Part of a small language model's weights.
Size: 9 layers, width 256, 4 heads of 64 (2 for keys and values), MLP 704 SwiGLU, 10.8M parameters.
Architecture: RMSNorm before each block, rotary positions, untied embeddings.
Training: a variant of Muon for these matrices, 257M tokens, 3922 steps.
Each number is 500 + 50 x the weight over its row's rms, rounded and kept within 0 to 999. Layers, rows and columns count from 0. Numbers have three digits each. The size before them is the row's rms in percent of the matrix's.

# layer 3 MLP gate, 704x256, rms 0.188, rows 109-159, columns 0-127
097:509591512480553480512520553530558419538562543511473501537530479445436587477531539498515461503517471406461469537535487620580647548503507408465512501429524542476543451495499460550441478524464414435565466466474525524416479474568444473495545515468598579452481529469520475422422450521495483554487535574501418514552503519520450576564492495507559553556525521525610457551527601475413479475510
099:503522441542636441546438492477414517526472475476574559529548420511581426594583522451440407483571549454487518506473513501539426567526487520518331428475501429494463539527495466570498459589435512545378487469445472612493525418523515512455553529518485469419513506524520560492436456475485515483492533563565539482548458466385448493500508447538511514634460504439446549541435517505541510512441
105:551487432455532546514533566494406471390486443564509562471498494503442498480509485578401437554555551450568614542478488468603531560496439542476540496456438514411454510437524423516513546529487435487516547485503567515425492456499449536570463530556477451549496482469598581551505509514496423529468427517533482640597487467473421571498574522618524478448537510474523510486457598428528435395495
097:422467516549535502560528448473409517531535602557530538404435585550423595541452427565527402508420544520528512518457447420547479527465532461466581505527555455526578472500511453450553525527461566575583533470410533549452548521428642528456533421482490438483454584571542470512497451543420471449516415460400463523482523462465495537463424507467466467391549403559579527599447456508512452462529
097:450607482477639521437422485511516544505548519564665435399505459451495564521529493510481480513451524567537525523508569470503513577432467513381425436513490473534582549474532534495540432545418423517505453494443433538546466412435500457515568490546533478483561510549516431438565456479492434496492484511427406437542536505540595481438431436597530580514514472500527513561544536506523488504493
100:434562440494481429481521441465451599515556406534505529530436488604468503445457462614569397497516568550527473474554520440526567486549394570516386533582507512499554529461519489413619512523561539460510467499545474497602585600588516533492493456520575498544541510466458572528486573565561403512507512509453534492533431555531538525495570463468475470456444464565522552510481427445513553420520
100:442475555491499469507405520532450537479514552469501496501511563511541539513467516580521436519581502436501493513458424506489406488509616439504474465490617580425465397516488491495458440499487663484539499442446444490587516438545481544604516373478496508501418419502576450544458422488441563555575537470590539487441500553446508490521480449578501479583568532372427587471479547514439477526539
105:525493480572598574455427523577479510516523529575500542524407476535432528481511472494508541403422535484600594466513521528641488600506542520520472539471480472451499512532540454480501476597476433478490511445616519508483457458490480561490473575447523495542579489454446479481538440483435498497493457490476522574508420389512468416479446443455479498463464460472500512510588557501507593391448
105:457527477521420491443418526516494444473567532440483552493521517572486440482542483461509378460565502462489586449518515532483473550576502526529395472485508443519500544500468501539402504443551385543535439515501502439565474560441522528440531480496522529526435478501518592452504450504466405558524392593516579524510490488451450441544516451511422412480544538470467567573441631550460477421451
111:502478461493569552538451485475455451500452550416517457439445609502478582591535491530568513576476524469494539653479476542441456508392543407611548517423499482483474430565466450556575574482495492403487459571441497374466496425490503438488500508537513494493586377372524545516578464513535487372548505529503441495403504525469457450556484515525460497473528508520505547457408501541557432398550
096:563524503568451575421459561486522429603521482479558525553562549470499453456521445565463431565518513447518561573455554562515560399492522474524558461532540544495525520445468468589369553449632523497481476549626550421468461495497474608498421461431474528458541552430488487532509569480486503523565518517543447459451424520494492494458455563501489540464618494515551461529531497493523450471550
101:439510402574532477528513441406539532585514480548477499495486409515576460506446478475509503487566559575496537514458457460492434524494502529502509475481548608598510476378486592608529536497379581501477475517492534522537481464534538528469474449510623417568493474551425587517522508466622475424522564531534492466450516461434482550420556511491561495445530592530450543524427531534468502523508
088:515591459537609508460515476480536555484589509474559538484509484494552505343537388484498490579522560501467492507504481453478456545487415417481594472520528496489529517463497521529534447461612518545499450416469450484474495545508405513531479476510516464570489501511569486488512477564479537494504493495533474492520515444408573512419578548495503518432498454425553512507493423484596462426457
099:575576484478455479491391470482574479489421521536464578581577551471403480430458508451588608578492408564477595499525493506412535456528399458467522527509563513596482507429513543482528520490503524508510571571480551528551475435472560494517498576428440442470437361542472533604518422480538498532493535456504471504527488493499483428415505542539493478458545553489381621526538500489535490433523
098:496482439528470519529485465515502544519418577512482590551479547459546453507505446542593528486517583589409573593511656499514447496374416515500516501514525502489543552591423483401514486520533466494425439454598434481464412490521482534572578463660477454481421503554481493502457447444488576564564520540488579540477423462568460399570443545567444502481468521510534554578522487510606509479583
102:475476510497473424607535460468441526380518445612512587416569455529501532518568441572528488554478539513440534545567515497506465544501458335520533516434494549529614429435626479494508476426414498457525524583416429538539518501582510466473443458416479475586477525526482491517495503454446475444468477472618496502519463555458490487457495512516534409386495474524548573447512515484526424424547
096:448468528499558568535528548534561485427476477405469516493499483445519495487502508522456438541502557552523512432501508528403513496460519560442447475496576438533470545453516485525506600462375484494521548458451425526414510539521473421518524542512546509483569462465602550506514418511444526471591401519528511450506557479523556570549388510527567511499599581412503478461421516503508554509526
097:501518469584531568484541523423454493453407552507457478432433493499584525578420442485445453570472502554463491510526572457466433509538540433509419511460568456528514403595499453546521482493432473436475498408509608447592547439472412486522487342462466504498440464518495472557462575511453450613512490560568509512508534526538468516557487493509529481457559414526444522469524584572457464622429
097:478521534460484533582500483490496515518587495455496511478484526544400529500495487525506544517591496536497573467462534538532482539473515465509503526431405499385529505509555494396483522544583599448533494528499475484504534470503392472517458562473501459474465594512466418455504487465534508489459505408614487500507475445419478398590435497370479554530590536539457484435589416508520445462490
097:532511516506476500541553397520420481498523382547486470562485464474461509418581464498509397570447551556507446494498637519450468572474573475441536545546480504451503527545493523559492522401609499536544589507469433490487471570447457507508452488516498466413591480447491516464525343466549398479562444538538589583543404495590498500420426515579462451525524533495458592504490498521498563569458
101:507462506524569442477519440559563532508569448471477463493457450470567483530510534564401358502532569526545535536557534402603544481479375486501477441498507519476539455484437437554461544574568446607404540501518430592502505463487464577486459513456479420511462418353585500461476552567470426391488432551521545546584558457513451532506489497541483479581445551555532559397508462495552445537487
092:493555434553504500513599429493544564548441541475441444446552433381495483469496432557422534463509585521588443426536509522571544504514530640489573466511432490542519473520479515509497547468462535474530485589523443589530487477566438441400453466452493508439489523506573395459482482462593492527536434497558453514462488557545569483399483473515463508571561404454399457457468488535549495478468
099:497536464549554497453436428471465502550520472510605508520505562437571517494495512477567503591477477523499510547444439398522555467465539562443505502546377454567485573505539424496497477378452508485551505537439426527539545550494461419558405557507534523420545471542469536444516449471575454645494465415439522514565509547564552520521500460535473501405533556451497449532543512441499545516488
109:474497446544491468581509561535635531522466481439447559487553483627484485529477453408549497502572487478465580463521503461439547479555503462408482406471504414438489544447456462523610518601487535484438505510472567474472577515442596488558568495474526469476465495556536513593593433439511464412417489456447500539454507388444524469530457427425580461554547438484547444530495530544485502461448
092:493543529518506522425487556473465532484450539562457438498489525489595629470536502518500544451492519492553535559501481473476439560493466412522507524613544509476494420550540437502554497538508467529498517463434520450434437487564576450578436588538502546547570435462537490427472557485446403500529382454534491580490500461543516496451475522480529561422467505563441516394457486554413476537598
101:505564448415398562518482430443498470553434536501494535481561494496509537503529580514498554478511498526519497435488525419591351472465478408467411509496507476465510500496531522497489538549511593553512433560531513573512552479597490453467463492417524501484537448460551596469540492439474392543564467468492494486516433434448528518602430411556522494584521498513551529430574500508451428498460
096:491489496536450551461499429520583458569432505488625508500510582494482589493445439482461441538462435417570572425449478414528481513575530501512451583485510452521530464458535490527506387573489483572440505436413580528434498457566429445589398534480552473460508605501433543487534478492461478514461462471537540426570462441550488486545479435562415522494509506525483546518529471506576474437532
097:560459472501525515547471509498514432556414476437513527474488557525496457528460415495528497531411498482529544520430486514461575484530442536492454500564457554492584558445570501450414473536542480517504448486464629552445493628422510481476479483524583530479508443434524482477445443567447415484558466516420521496376572447465551597541442498436577494430614416476587497593433497512505460466510
093:471494463465465561553428439578517610484450506437472600482464494445584455511470564437455545538529437521485491587485516463480588543493477462470446526558505494434402437427535528494599636544481524489500507462566515518513468387501533591522514522524513514542577508594537577502488538530558448515440536468545484475538545520425503494534446397471509492467546523569504629477461549578458495458495
094:593493460457478451413557480514487478462511518574507485430542469461534486454585497523498525465372557534576519513503461437437505452505546548566492503518506506401537430482517524497399430491417486404464375482494485386568539426486481576523498517424482560510500470495492614485542472490518536403491574482519491439480635475444533538486548552513522558535513484459555505516503476568557467539549
098:551417512523506438513509528503539535477530515515497510464481514450448505540493564480563427509542424486489506413503466564491540502497516545470420548501471458448437543609579540490464473511537529437553472494435396487530469427472520500416446529492457401490476468486558563515487476455595545486474481545597574455470471543504469511526387490518466509564429465498566565535472476532493559411477
105:453562529378475646512549422464501497444422499519450462457498555507579464528491472506512496501450543518433540442499453440565473500514380488582432544546446450582400446546482551568425460567505411461473579545515476507458477441534526432415418478536531428534448523541521500520546396430450418530509508503457503499458577461481396416499511587591378485437561553512549442480476472447510534494485
099:550556516597462513509548525427518478449511476578480456499456458528531658588547439512555491496544547434515500566512491537549506590528511469496531438484496551621549556506447459501533483583591475489479632456566535565465624491450441537523515505487485524503436544545506486453544475587479440490490459474460449477524504428427515506569462588520413569549490604559528523514489547442494532503485
101:535616473556517478494444582451536467482512541492542486459567465378573391500505446503487526505466443572519498473523446447538538526529468371538425462473490423445512462349498519525461520446541553513617433425455541542516564466559392469592536493499510422475493551494502541489529384440544469444568475420558479465617550392532499475503528557499515486499483494466453474511504591412556434531447
098:520488448409515490582432547458595527445526491600465431524487535565455465451492452504545527438483518543490493513480497510499499434455468491547481500339450501578475524520547611454521529454501560526431509559446416509493587548411571547577562555543542432496530502454509430545537440416474447473528467520494479531518490529527487501541476424467449427410605551471511497445449477488510528523474
098:461473431529551542618556537495490522483440489436435444472532480506480440522502567507577571428465514412512527520558522556483542435504476478510506537499476541424565478592503510557558522531412500478484588473524523501522605419542472566501479434546549549414514524531478539448559507442403484407415452514434527471462503408464427461564481471490434608398532500543527532481438484568503538461515
096:492570474454553491460477492564585491474439506531527501492535468474450494465501475531530541489596520450527443466480529446561471397405495520515468497442543511559553477448518504544541504502543597557528512390466467519473524467482647453517466524454582586509475506424539541407388478429624545587601471575465460541522506421427567584474613478467484541542464517477504516547562552488495564510492
096:445573509490470538499577483422578529515478508498467541405518486489444586430475590461441509539476503506522408484424549504540519465460534496548492550476482422525582459506498434498519562455534576541535488550508420442511465549515499491548435493441516391468543536523530416540462479526548374479598539416424489504572552523514419552523553536614507473510572581565523531501586450492538566565419
097:424554424510487532481653526496511535446478557435471487503470574528513513576529504485508508500527491486444396564455452508531573419576597505603510491582411567551540489539539583474418526593537539519464516449417557518450476441532501489518508544618469380491511516418562561522561477528557501497485572451486522513554514435531404527472584488503412422472471555569451579505493541486550528460570
108:420443498566520497498516492524457418445477502523481472494464647547435490474495534627510494495440430493543504531514569507479440481537462488474533454515513506445451490594578452434437467515473470572480546467510482508600428542559431478403489501434511418557541447501509392501472560547459577483446395507501491508493430504572480492547564496570594618412487545527460374512518575505504586570452
105:573546521476492535484468559414453474569529581559443574493584594413584580505613431485435511464563455477465498534476456474584528503488412533467419519576531479376473493504574499574546454458436458550561498535518491476526549472544450452531466555470572429542586459465478499472518477399519450487501540552525475567471482526492447483511442506609514515533549587445446519552532460511559633562559
095:475552566563504456484414451469630535458421464590406520535558420511554541439517468449498510485540473451501582469456542529493382540459472534435531582479513513632506429394619429549506368444519477537488551445499516494495398485563440562516534476491483470494444519515501545529496467406550564472451510465593563480510431530586504495472474469539473485489511467491517548528478582462478505502560
105:555454504454480490432469456534510530435514496620563530458438496455590556432520504530534472546587545536468560493473472551496504451416535467533472519463498486500522492423466474497499457557416423508448546511492413469475489523462523528474437445618505505554422527565491520541390387352551445589509516511540434561442511485477403555481539575563537499563506532399552536474474462523515544429544
100:560530521541580559530469534422549464480428553629506437539517544565489519403490486422528513489531479468492492572476489423618535440427538482581544493440491499458464459501476490414470497475580499601463464481599474510480491469547456437551516420515435502473442491438474547529529486470492527444506482562522552397549477521592488443456534482450515411462537530540443438514580586535574478417451
095:436435484530574468497568459590505541480538482592524497555463547505499540426599449552431541476450425472529528627594493502541485450507548491422362498504427547488438382465366476452581527443472485491594467547464519516555518530434490482415487521553471452489558468546525500508557506575488417457539541496555473479416525462379510530475473576479497510533476492511452556453497473477517419582531
101:465541539497508471379411580578474486450488447463536475445547527545577423405513429557407435596493565477429418478523607523485496462426456551492477510444558530549469444585504610424472444462497491548562505430447508509481536657554464575536484492525540505482493496476475380521478413579498529447569556413524455564539558416590442533465550493550498639456484453539526554511538570435478463457454
097:444533483498546521478535503452579521470542527535538425602553539409495474459500486453456479567445427574504552484547520518452469530519459481507516492536538507565459574491479510509501527466674560551524412546459518528517570476509525537444507394385483469479572482428451535451521547504481590502496358470528549516526546577486422483456483518469462556567509411577516522529472546518529517431575
090:392536530460476482491537464439495479665541533581507559496463527407526505538522605429513547523521492479539479595497495507463549434505533545465454605530518434489575446489522503538579468442565496558490572529559436509520430449446409437542516484477527506516492553369531478546510536492454485443438458512456563580487438639520491478447486496562480577508439494489508510544533462481476482456513
093:523484538501512562509447520591394392485465537467551495507433499414470551430488499504501560550527525555437470473457474440412497533563574465496470562522510422461537504537471496571598517398429511542547501415517494529434490578490464646461460489502561520433431541401539447534551482474561564383453469484543494445361525510566491566494465447522532512425526578525522513474506540512312500518538
099:493495488420555551452478497574515439502582559501485553469489527482464570503488512400481484487452502548541475577568489470385504519509519513457510457488460422536457501481586604482504572407555480571404487499626397465538496517544503463480516491417540428479450512481538450436511462543557455477599503509457617458510525531459456537506605539405464457514534600504577479549515592548461545475529
104:544522415479621483541427543508482475489500522524509501287490500531464451545510511553511475544491484570546533541516471471527500591504458461533553464417474508551550541543531559435477466506548433386477534540476583456545415449476446495530513340510504510546478528493528451360489426521471464527528559500502494495477463427411529475535418483473468546612652478602535460488494528502407428513512